Weights of a small transformer language model.
Architecture: LayerNorm before each block, tied embeddings.
Each number is 128 + 32 x the weight over its row's rms, rounded and kept within 0 to 255. Layers, rows and columns count from 0. Numbers have three digits each. The size before them is the row's rms in percent of the matrix's.

# layer 14 attention value, 160x160, rms 0.0506, rows 0-155, columns 40-79
096:088122108071192118124084097123144155086139063158149127137114110173184101181120152177063112131203146116172104124124225152
106:152145157083105080187113112155102100136144118134130113110118100109214143175182096169102105120092173132129170106116121109
096:155098112072072133128172146115144091145137083129146125166117146085133064110119136118147137146099115130124097145083216117
105:077144122138109116078152091138141104155194085143161093128141089142125130168105125109131136191141128095119144072132173126
101:144101158171102072135097120154119105137170117121122111197170086142084183154176091176099110074121153129117119118069109085
109:129102123213164112170085139114103144137156120131173049074156102079129162151164082065094128169099109164145100139163109080
108:127137162075114133108141125128150188140072124081147125103139060205127123141134078162116124146095197127167150115126065143
106:126141136135136199129069098133161182150144085166202106139144074175195133189196103151137088133096126160119164093121110094
105:124129161159065141124156176087147119117127103108113103117102064188108189100048141166176150148152151112090157120200126196
103:080135157165166116102141176161163080171108167109114148138100145086125181119170158115143122118105102136097140199114110094
100:160124074134067158197157109160124156080136114161154110128188129122121111144130144145123097137104184113167125120149133148
101:127110104189134142136130102125090128107082158078150118197075142169160110229201135215161085140117130125144111129091163126
106:123170152107074138099113136143102168083099117077151133121110167101063118108138105149158173096158131118082119096217085135
105:175071066125143123124090153133112115133102184155114162060159149159054140111128115098089112078061120148154169092110104178
113:128096138150179116212126141155119127140151176101109144151096118133139174125067147237154112096086167092172156120108126105
108:115113093137099101110148132147160107188115143107151135129149075159107103136088138161199133166189117140127146159110163066
115:117159116146120083140155156135178187092111177108122132117122117128107165165129085115077131126105133078148209099088175125
102:085034171119132094146085132089135128139140142134084155096092135149069132114183119124123080145122186144095124173143129140
108:124121133130140011136139143144101121078114104077089131114074130137111152156255175165099101057055149117119135108087172175
105:138134117138117073136107123117103154165123068102142118176174161151139142109125169181113093174147135139164208146138118081
100:145145183084064149163108143128112159160135155125112117140104144138092126150126148109103121137115157089163129141082108096
099:128126151169150116138111137122104113122142140249169114123122111150150174127166118180152092133161172156145123174168158125
102:131111105075121095166141119132087136151133086134160035099094105126160175127112146126124088105131143149179136143061080101
110:130126118162153143158134097169100117078127120172168113104133182182134110136147170162109087192105138176120145147103093101
105:113121160143109124096116148110174103134117137167133147111135056086116135144179141100142138160137116110155087134130108141
100:074147084155152188127145086112151180119121092173127128134118153175147142143172151106102174142074159154138141162117150056
102:193174128096171124116160150124149137089118162081098120108102114128121210141128126125140157099145181111115113089134085147
104:122093128162182127151172090075099135131121175077189155156119130080092081145163141087139087149146092118084127153134105141
103:152113102160107030125145155150138141111131100148162115085115088147146153130058176149115166091183112076125173130113152101
101:168100109092080184098108162099178152087133124106091141105136155076174142094128117137202186072136187125116096152127166105
109:131114208106144142138143177107114085186136131150176141179138087157152122146119070127124086118177108106096084084183127081
107:073126116114134105099173126177077151148116133152143135120114136150181130153138093082066134058140132123107125077177064144
105:126125145118141123132154142135119105158130149177133192193057107136127141101141127171056168128127080161194152111071143099
100:137131133137158025123114179108148161127151134119134154115119159159185146138134102067071096156126092125124154139125085151
103:155181125126151126108122139138171138140137120082092103151089177150166134153122137089122135093151116067079140098159181168
094:159164148134119122119106146128153059095152127131198167171149143121148142182160080127160184127156120121146090171052102101
095:120108103153135046124098106134179138151146156152071091098098112138135110094078131094122150094145190144102152164159145116
103:135144100176100093077159144126125128121126105176177125141140116158156139142147127071170163158156109138117128102118108151
108:158190145173091174126099169108102159129082140100160140129133124159195195096191165157094101158145087106065148094157104107
107:120137158129142109173152114131097160160123109204136159057128129102119154160101119177091144071126108126153169106139102132
104:099158106124172114169125139129163138140108084103033159121111155164156132137098131077164181110126120039147104096185036146
104:121104086151213114135129171150109143146165131095164113116110153144135184125172113114106174103146167113130176076141114099
089:085177113162076187119151116099147119123136064086119073202129137134151108125143082113070087146144125152129126124092160162
096:093159112169106159116111128149112057144127157199143190125110116109096155153185118095159129122080152059126095134154125181
098:093168123197151154140095102117107086128173160072101138095151149095141144160187099105129064084094103121125170156129123050
101:094124116088168105091111099134152071156109121157100180153130115108108120086125107152138153114199135173142133136090131102
095:141102116108089115098173164143100144140096113180065108116158136132085067104155126124140118084121135086116125140195180141
092:084167109109155153133086205146094101117145113054112078109140084173114085113129172156171166100155120118106163083107174117
114:110081115153136121122144142152108127115134142129132076156100149125114120178113192156146102074111134138125170153021104138
099:104142121174138173135101099106129106157071085087143132092107154107132116124106118120108093052145108107165087139107086062
106:133085148165112100149114122153124133105095128090104110107119123144085118102059153152171092142084123151119159126138193110
099:181150098143135076131148088102159126099099143119070092120128144190133134138147148127115114134141134093095124094178126178
103:076138118111134140132114125122136097116117140129122136148120102120086099100118151111140080123103105133204157143148146086
106:135099141115069200098093086103187122122016143136098101133127140159095108183112118094044115063133133174134119187101139120
101:191149181138142146155109126098133128122107144102214161105160108131133155128030168130168096191099126127127098128122162070
094:136149191107123097121162150115101058143147134136185175115132057122128158105143114142153140098148120076069089082091145129
094:084180125119164145123177121149116136134099113216129173099166196102090153152165132086081118131121159128130136090068085187
105:149149131131177115105046148110128066094124104117128144107199119115124109150126099099146127075096082122119080157155122059
102:117133075114091148137087123150144129194084072070094139146135132140131126137118120155051124167154154130108144132215108121
099:141168096105153157092045095137180039119147141127183161100098121112150179133114099125065127096153121145159155097053097139
094:079081093105133122112168089081115116157120138134187173110168142085158146123150113096155069111115160103153122196171144150
105:164172102154101122125121197144130169123124146104097095142093125163159105106059142072123098151083083127121127170206126122
095:093104172127096142160105145109096185145088138083089114113138103108130168136122134201140116169125157173086159119142105117
099:101115150118113133158091149150111102127120176123125084065191185192088131147162136149124105164063123142127145116146098138
090:123124167114176155123135168142074171097135137130180133116120168112109161134144141122137116126135115108142137180169118081
086:097175067108161088121094133124090174152144127156062131155144134159138107110176117145190118172136114126083137127157144111
092:136182146127129073146118139154094100089171181126120117090089152131135164122162123162189120071127118133157091111136127144
094:173131136097071060156084154111121153100192142151146143115152178129152107120111093102111125106139142204117091093135113150
092:129122132177105092132138147160131117159157084089134170175088150125115136084113105183128121177108164087107134088081110152
100:121107144090114087115123144158076070140112144128167127083176171105098110145139113084132141114068155195158117120077164162
103:129115072130112075133080156150129128105149163117162165174173137167153124126065092165063126166123127135095126130135103123
088:157128118146147151114133201132143056165115145110124098160109117133129128126173146075105176131115094146200151114103129159
094:121114157095231106172105103143170113137192110142160146136134189084109083114139174130075126151135102145118065155043121112
093:130116148155126139101123166131109128184167148152133145070146100175107111151083156125121118161148159167097177113065078126
092:129177152158108147128131105145163178145117086146148116064147104103169118099147209153120157121071140119105153085126067136
098:119151115076148168139111193140141122152085113097118101110099100197154120114159176125107141150155113104123137106170122118
084:108160157160116138117092157149130158171103122116107119075106093104123164105126122054100099139120144144112114171144118125
101:072130125134164108114099170116131143093153133160079136175130100177096134084153108063080149137159131081101145185175093131
088:169160136105172095116132212162114167135149124140092084132125118177126118121094169097154085117160129125111129145120084136
094:112135150105154089160161165130111094122101080164120136106089164143132182149128113135099107107141155152095143106168178225
099:106100126147080109113124112119151154125100152119135132093130149147118116130157097198140095089096140132162119129098108121
093:103172138161142143119133210094178116119094100164119109148085099186098106062105162103066078159178099138129152103157096124
092:125105112177157103116130117153162116138119069104103147108069156056112146113071082126066092174152136150177136138116203148
091:103135142076141135113084104118175103128160097091142114113169130080156180164153109122095145114191151093112138168067091122
090:157135153166158083136176072135111114102130106123130145140152114154082137138115133111120095155137148094161163078112136105
091:113132063115064132128109139104116092164129131147082102149112169089128103175164105089123163120108115110118093110136154139
101:124134070082113144129144172098179060135123154072121120101131096136096136163117105108058084149202125094143099163155162171
091:122103195135105135118128198077155172118084108127165103088106117134162044080086101139141171069077080149164121097186185126
105:097090135125106092163112137151135110108168190135136146140190103140142128151085141158055111160073085094104135116164119106
084:159154148107114170119099155117110097128135167124108172087126157089099112126184121038167096170112152090175099179199141166
093:113112134113141148080113141104134116185133130079104096094094133195142101133130111176148130182153145137160178131115134076
090:175152132139127086116132129137106140155160120109136130118130147151142129086143105160165086188102136122098176104122126157
091:142125145082087070120153128110117177093120115142138068115144122147175166120042081104179094094158193178135106092130128126
092:145118151118076167109102143113143108100128126094162174153189083132112118142061182154156080153080196143148122155126203165
101:159137112131176130165122116136117138121148133159134125155177168096170157124144117127110088183085129112067164151179135159
096:176127106075074108128140085120125152135104168171153140089113133152119137111105110133075065166128105157141122123103181069
107:122195123136150139097084157133173098148128044078142109097128181150173117120163181187118152126100140123110131113167107118
114:105125109107134115152072132132137153137157196157163165090151146125125133104109162131128137183137130161138104108089103132
122:065077123162131099127129087132156102122111183159099163098143170099085099169143142115112143114150117141162111120080173137
112:088136103100084089073183153125136162095126121085169134102126094142067131121154154198108093060116143148108147154160161150
107:131177157209146139112121168116113126099088088088155082120074154098108175088157032103158160145098100106111099091175116122
101:135141162170129071118083146095174142222159143171171105143125116153130111109149088141127126088128135094095148137127142130
108:154072148151094118090214150156087126087129185041062111164139109152144104140175096116120192108144122159124094116184129154
098:150100169171122122101120053123127139096133128150086107129116142170119127159142088129108137171110096150139148148158232050
109:172177108133039089106118158111102151139136147154188111154213112155110097104090104143170143134119179128097079086096183089
108:100138108119100130146109104099111163133097211098219113125215128083139102075123123138122119078134175146141135122168106116
105:121108099112069152147176138098136152162144106176137191125147125145120155158106149092130153098118138094104131174125134145
102:141159179102145180112052162104132163093117056115181148154122128154142131188133130118110107108145102138143161063170105139
105:128117093099151110152123102159108111116135099206165130061132184140167121103116155095120182085117080155126140135053157056
103:083122114093061064142103138152093085132101173164151111125198090096127148105116091171118100140100101169106172136163136126
107:142134107114108133106128111130133183118157132115072161130096122084057123139111140126144064184158149180156132095099148119
116:156149129077078127123185144140118177155118131112081163138110114113135075135105149148151131189121144158104094185125170105
095:106083098062139203081115180125140087124147058141153139137066133070160119112120151097123136161156159159152144103083074115
101:145129151137052126158134166114127069187141167211149108114116153148114102149093154086106123165137119108123128117096126117
109:129086150158102126153114148115138107148139162152089138130094137172113091176126159129076103147124119121115113186107171163
107:154122134132103189138135090145087151103143138165123144114201177135106102182116114165161117243064110135134140126086177073
113:097105124055079116155097137145137189141119106159114161187131169174126083098079135218158143124104142135131148107079104120
102:115099127098073082151178104147154143154165176218146125127118139119103103117052119137097144114100189149141105121098210091
100:160127157075121101114110121144115113111126126197149079099116117140141120141076181198029121065118085135099159114124197158
107:126105135169071108136167153112110189126105141072144107166150157098120102107186130152145166132160129173101114131069175163
100:140130110152200159106097094137122118112102083063098142158123105180106155101151107113135088065149176148128106087166066100
108:136132127100172127114126108127143074146139142125120118128076125106131092168128086097210114088130081096174137129041117104
103:100105116130125100162093118148095131135126095022165105173133140132101194134171125103162177133151135109083110155194078187
112:131097126094113124108112140143160173175145162143168168125111083179139117072093118181107197095148082174125112134144104171
110:165079113139111137140156118134099100119160103127116128113154081087128107104176165092188123082079119121125132134183171106
112:075077144130138172132120147134128101129099123082045149120087107096111137144120153180126133143111101098125184072113154120
097:123106112163170122107179098129189089142122107086087085084106192174146156173119148129126146077118135125073133129058119183
114:133127126150088136103149089167139090117100159135119129100101148150084150175102146136112128129109123179128137107063110116
095:145136170150135160117145051129132134112133097173118154098141117085157147131136110104084162080137148112123183115079106137
094:136152088184164069123135097093146128093128158149131089150113152100099089133075129126084119092185097118086160069119079125
092:099107187107133150125156205135146080130143130099107110131108141162106104098129145098147142093137118128139125125212133059
092:119097141114192093120098114139140166120113128140144140107173146148144138171144141124111088160184141097165158203154153096
092:102089123056077150146150123118140162125145096093121097079189111152122107152115105143164095123185130130130164111145162100
092:092142106093082175132129138164125115090145119139111137125122140156178198117143082095093141159122128103075098114160096140
092:145148131098126170099145192156168147085107077087144113133083121103081134145093191127161088107093199074125111208103096131
103:077136124081055069138138155120110098106146151149173123152147100114110156146147149145067088135089101151148185174115165108
089:100092116107114126102173111155033183165087178151130097114128169087114087173114116216096106097125109192097165101087182103
092:055110158086139074133095135127165113150158102126153090134120097121128115104154122163173154095133153132123097117065166122
091:156149147088161148107146137105110119154121180170113077162151115208052090144096108137088072126098174080125190107162121105
097:072081101161082134148164158087128168156112076175114146117162092151165108150153120168109086137105107181148127117151186065
097:103141144102134123100124134147113160137174127143136128138172148133155092218189179095131143063137124101137193112160108097
090:142077146143113086109124122154118139125095131140111145084159153142124096123131084226079132094126131122106114131108111118
098:137148105156106164156134199137130153184092154169088134110090184157101077126060109202172169102110141153119113084186077165
094:119121134108152118134071127165091083153123134155150153119120128130180119174167138151135084132124160103148148196020136086
097:132092119116119152090113122103119148125140133136134133129091095119144129162190150114164129124081148161176166089122187125
101:119137185134125108153139180103149155098132176189119118136072181182118098110154168178118156129109122119109140168109178110
093:146102173124101109154147131079138105198149140156063107114183129128129087146119117132148093138105144108167134192187211101
093:121113136166089090082107113077141100091128058142159162103106124168124122144102140081083133138129168129086168145110165151
094:083191142106179135119092122137103172144117166104056152136133113149179054115071099107106126192126174125131107071137144118
089:196195117119118114106171170091157147118104151147118071111147131120164097104187114117140132128071211114100114168158163166
081:099141118155175077108070146109115130178073089124128112120101082191136106156083091105147066171114123123059117102162096080
097:160113098136152154113171134098154141140129107116110127155043136097125143120097068154151107146123146045128113100101133114
096:136169183093133109095142133153144128121147151093149140181094166108093177113141152121140117149074142180124157102157130150
095:164160132084168133112111114123090185113086194022123134072147110146112176108164161188129076116150123159108136174105129160
098:169141084132133142162132113152088120129094146119162095149081097138117114102063131131103107094138109137120106125183097106
089:126118134073128080120184092089136185147170118162120119115126114123143141061144116107150182162099119205112172098121144160